config = dict(
    d_model=64,
    vocab_size=512,
    norm_eps=1e-06,
    positions='rope',
    tie_embeddings=True,
    parallel_block=False,
    init_std_o=0.0128,
    init_std_down=0.00737,
    lr_head=0.00858,
    train_tokens=106400000,
)
Each number is 128 + 24 x the weight over the matrix's rms, rounded and kept within 0 to 255. Layers, rows and columns count from 0. Numbers have three digits each.

# layer 2 MLP down (transposed), 192x64, rms 0.189, rows 165-191, columns 0-63
147112142137145132090162125123077157129122115121097112148133097115131147150116144120105091108120135141127110138106153128066112165108150107166137103135112158145075131109155103144076124128129140
167111135152139134135170158125163152145122171085148142116113112134144109161104142160123093149146127131138135122125129100082126104120165148137125142114149078157112125098122118119087080163158155
123181084120129103139158111177174182120159087129123181098096150110138134110118099128149110105179158090110116125136183132109136145110119137138100124144120146142110108131110128156096119137141088
126162090110113118115102102114129122135173139115124110132103122167091133161148114199091124134156104148101151108154135162106144124159139150104108113150123149098126106120137087153172101112132132
149163118139090094123136129119180148112160126108103127126119146132141155123115152114174142108148124078140167099140172109117097098126146165091122134094088095141137156156109101162090108145113148
112140123119150121126111122103129123144128157147095153124153146131170105135147101157162119124111128141169145136131119125102121118096133103118122115157132098113060152128110152206172129101118062
110127161110131113113133145143098115130120123166148154147126104119155064113084129107177092160157136121119139104085135136095108144137108118099119087108112137154133119177170141146125138090129069
143104152125083069131130091137144141091150116113124106096105136126118147114114131146148118146148123114142151126151138149076106120143137155152125070098127084152131155150148152096101103123148140
124128085155131108164092144129116122108112127126116123168099098122113143124132093112112099132129127074108153129101158154132099143108098145136151093107109178104125128138155109084131160155126135
126114145123125148082131117149170142117142157124108115081087142108105168135092128176145192168145154098110130125106113105160135127105130156126091123108119170163115120136146133097095125173153121
148129094140121131132122134106112149131113127089160109137121128118119147131135082138126137139158136138121165168085158072165097115113148120140171112111091105120142100107132142122126142189098096
087114084128106164153128152128123118136113139118129119164109155115117097084132107115113121057120127128089078161110133133122132105115141157140131113122145085140160117133112138160127129165158141
112160122118110141158116101086098108149135150129119111115109161181105155144096120168118102181119165142153114117128123094111133120118128123165090181125150110093131130146090114183175152150105113
126113187106097156116099118150112135130106131092143095170123089156128118127182121105086122127099117062091140136110100163138096110155113120140138114101110143155109125103129136158133122091101091
121156121163119128092144148137113163180150143127136111099128137150102085135138163164180143141131125132147126134153103119121119141130133159097103104154118151130153100132163133145149170145087116
138113144162120180160106115141158116129110131074127095153133161130130121155112123122130099124189085177148126098088091136100140106115136146130133145093106129130128140118115122144118151107140087
131109166110108144122044127127104145131112152139119099120137131106133143112073164144111147117139150157090134119121132119120096134170150120125119102115134189136116104119128139130119152094107146
123138116122120146082080111142133122127113110102179143122141156105131152111145080160155138194108150163144161127149109094153132119109101096131141128079131139121088126186117112168112124103126119
107126120138107126165081130155109131148155097146159110158104110158169158111147145121094138117140152136098086103172103165142113138097066101162123116079156145159104149148107127147095125165115081
127126144162179173125142117174114102083124102109139090139119115166123124156130149167122143160102098110116087115170121100129107106125122150108119151116130119139113119128146158137121113176132170
129129151120119133134140128134149125126141124143144151164156183155074117128151121109130139183091120132130102119155154089143182141050128147123120147100151131106138114091096092144100141165126138
125169140145118105165134124120121129133112130114165114099094107119130150160149128154156159126164102110081117142125127131084131117120150148182113131166131093124097180113136116137082143099147118
162142093117159163097117150143104139113159050122137110124177165116121161129147092091108102136112140124120119151106106118110107124131154141144139106116119126119127108140102143068117120147140128
094118086163115103153112166102129158061132140119142153130142151136143153143099132105143106110154128119166182128138108123138142110117174154121107153107143082109146145143148108131127117140127122
114154106106160111092139094191132140128139149123105116047118110160126136148093133150157118128136116111152162143112155148137157132140112104100158119148078109151078112115121127111140118112143147
168117109102156122125091165102119129126116150134123176110086124155131154153107162135141144111116098078143142084137124109146165138127110134119124124140134136138143129167132090120141107096058182
138139166184125136142174116129117146119145127119130101142146108154103123140148165115155115105121139148185108131118136113118138087115176077157158122157095121160096105141176119182145088165140116
# layer 2 MLP gate, 192x64, rms 0.329, rows 166-191, columns 0-63
155124108074127120138103131132165136184113130128098138164136157153116112092110176142137099145093109113119097117125162129089136147140140174117169117105148094114114115086109182100120116153151144
109121145130103136136106131105104118112150124131129076129162132128157122113126122122151109132165091137164074122088091095114119146152097106118126161082123152154130128070157108120164132150130131
183143096152124120124139113159123106134102081134125136112166147126090128146100152137133118140073159126151108143074132150112159140101101145165110117116117123161141079109097079110122106145147148
167086150128134102091127114110144131161109103094177109138109156133123121081114145148131131136124147219107115163134147151132118139136136153146132114099112169136152093135177140108134111105125091
172115152143132096126143167135158134134151107158169106126128121118172127154161099128148120129143132142111117124107089088109138142134141075113168129129119105156132109113137178129109114185120131
155175085119134156149141103137134104110122099079081121142114178136129161142117127148118128138058134147158122124118144153123124134118162104115127127133145146091126154136107153140121084154102139
128115132122110076136106107129104145101097132136067106134129097163116111156113111140124113072122140126172157079104143135124169147156114097176142122130135090135097147114151129107143103138123072
146168148119107133158116140123150173175095128097138132109141142130148134122137131148113139123155127127133140127120118112114163126123144151132091145140067092184141115124159139167157072139146124
061141141147138127083126123088120131104164112126144153091127151103119102138105105135150061103082140129153094119128137143169084145110156099141125146123178124119171104137141132145139115122112158
087131097149128137115147109149184141085186108153101173123144095111142192152144139142093162121099149126078144108129100120142132160134100126123097146128136131154143082117142132137116117150130130
135110150145128124092163099124136138136072119116126138147050138124107116123120148076089101143111098154158095112140159129150140167122104147109134127136119098151118154117127128122122142126143089
136152168157141139101092131108116099125107112163129115123102140111110121097146112143079107121140130188141139120124114077171114134095097119141109091116122122137133145142101190098140099163091120
160119098128133139160117141136150099144153143126126146117154188108126118171146140124120154157090141128167109047142119094139171144100162110113100113109118121097148130113087135123152120129162107
116096128133152122131186123111134138122100150136123114089091153146138068121099148141133150091110174139130123129142100135163126134118140143086111142096149115143111098184105114110094142134152141
155124130139154103137125143121209175154111137141094163130077130118155088165125148097120102102120115099155099096159117115112103091135102110125112111121108127125131078111140128152142105109096164
148149128124128109127072130123123133110108097125145135178143111100116143100115163135166109100122100150158133127142131152122148186144140148117117122161135138071129132132147109126149087117112150
159101134082124157114062130152116164155118110126089124140101138085119109150142153121142094100159158104113119116122135171095122115109098137121122147136137119113110107137125134123161117130109155
131149157099142100103122099101120129143119094100180102125149134151131099142137153141101095121145143132119151097088085130137131159102102132130123106123178149132202150129076171151141135127097098
155165125170128116114091098149129124102151164081128115109123125155136127149133156140111152116135148141103097104100108067130154181116086118168141142101080105155090089155137132098139153132130153
110144111113111100134117169131143139148115186175122143100102100147138163106097203145123140125157127162143129116130108140157151133158116114132114134115126107112083097136169125130140152137118123
101159120164119148133096122118104128093122128165131081136108132083134138086112142076097159117137153136132123125088090095105146093131133148066134108160147110113121132100113142123117146096153184
162131104120132118163128143170132081104157115117136073107142123107136164160144081140139123133112123130157166165131157116136142114119176096135117149139155131104126127142114131129104118200101130
121128102106107153140151110131112136133152126162138130101138158131137079138099087149163110108134137176101132130100131123086132116153166117162106133094096153178135133127129182163131156127087121
166116163095124130127127097138130097117166126146119093119151124113112080142097171144134082097144105138138124100130165167132125153134112144172176143155141114171147118133134133121119076126115136
115122150067106146151066142130131112144167147136131135124138130127121139127171155090113167114149177115125093139130119143138190117154103129136116140130130133113149183103137121152120144151157131
150147087131132094121132098164166112160126113095146169112112118144162075148122099127132143115110103123107126143123146110119102101095117102145139144080155115147130088152176153155099131144116186
# layer 2 MLP up, 192x64, rms 0.351, rows 166-191, columns 0-63
188137131146183096163117143150127078123143118138127112160102179096098119125134125111131171106101144131126104120083116116085144138173114112129159129098120090119143090123121143139148104123109123
139138145163137146140129115115111161128116095133174145172130102190090071138157151165130131124108144123101137111120135130118174131122098116163127168097162163140132176168177089124137105120139087
152143138120109127157163126103131148070155085100111124114115105133165137097131138114138126134132104107126135189124087106140117129105151172095104102167157116133082155112126168137136129115103145
146107148116150135155105138130119117113109177088133150142139158107132107105156126096102138148113130159108103149121129146185131165085133152143143139131152158123103110134110068109144162105150129
142123168132114131166102141143162095103135096118124121139108163099164134102100140161173145133121072139125136135088113101125160130148176118152143145164117136126164103160151129143127118096174132
144151147146153093081173123139128116152093117050121181114122148126126118110157128133081139144135102104124151138108143140145174113181157121114138105102152100098129133107163123127173151124164118
138116116140144160154091162172115133150115148129106133185112105127134128112149152105147143125130106145129131103105134078151137156135087098107134136150150121121165120111101082121148105129136145
121154123119092128080140113088152145156121144091090125114097150159119124128100086101131155123134114134171115122150116117131128092159125107133120122128107122166131108116128143174119123129157139
129096169124095137124139163143118081098084150208141139123129139165095122151126158095136093118140121107125100162105109112150120146155152126129082138157136148117146121162099137157171150104149113
130130161142110199131129101086122158162139126088127148136141186114088123159126150112125142128113135122124087145141124129092168121136105121122076116140135108089124107111119146142107129144189174
165109130134112124093115143114154145120149107089160122164138146118155137161110160151134121136140135140166115203151110098123111119138113155119149108130157129080107099128116140102106152131105093
156139096128099137083146117153163114187116165086126131083148131122070110110106153106127107107125181160154087112178142093124085091137136117139129148125151103125069129128148122108144129111160123
120159099175131154175146177164137178103095169144114138128131124072101098159085106140118086128148123127141137105117138142134141134135139125134161137145131157105131112144140105100105103127139111
133104134139111117122071102151133109119123129121133130102151093147118179132113157113104147076132159105089117106133120142102117117152084150134121132127133142135101115114112161165139094148123134
109174103109137128072168121140081109122180097110104167150125140100106125087091115122103127127126131109130131142114111151102168109109133115118132151167097107169148120167146115075134135127150135
060136121070149109159156115093111122167103104139124151152140102171138116133147117109115127125151152137095140140133130087082126118094115128125153160134145088143119166108120109127121126135145114
120173147117132123077130099154096090141153121121153088096152133117112112126113148188138137136110155145127131123113128138111087135154084131095186133107113122073142110132143148148147138112116124
117087174116120129143156140151126114139123057070124156106139163126111139097140107136143107122116116155110086128086144134143156128163158133053151165116123177123132112132105089116114118137119120
148131118085085141130133105131150160120123132134173155150103159111140142123168146128113139081114137130126113117101207155091114125116147114137171108143108154111130122096099128171120150108118159
157091124108110128084164115139128125086162092123119154135082137147142133088171147150139133110142119088122117170099127117153137113141081125130096155131121178157154134128153129133113094151099133
143170119143166150128111157119148131109126143069114101092131093103091145108149186099145122089170134130148128107144135113137147112126125134134162151096155157109137110141162127123164095112138164
165143129110142107089141119142102081137108126136122116129106129149155114110106122137167130092155129127087092105114078162113085133149105133096125074105166106129107140121142130118119120134143163
118126167142090112119163152135166185114136109080129168131159116088124106082168155128085126128146166113132110107134157090116140110123137138112149108101132133198114107117123107128125140132127130
159096111118090124135149152146090116111151152125118168106131080130114100113115129097127131146150124146152142088127112173165119143126130106112105162085131072135161165127104100126141119146153091
059110109150111121112126165124144163122109153102072116138158127159136156129116138104139088117114115141116136117133138089132149154097136129155176122151074102092160142120166089095117121130177152
096116146106148120103081127114145110119121092069107132127136128173164136126154133124118074086144094122105135094148178155124118058120096124128145128103127134110120120140138109160115146115188132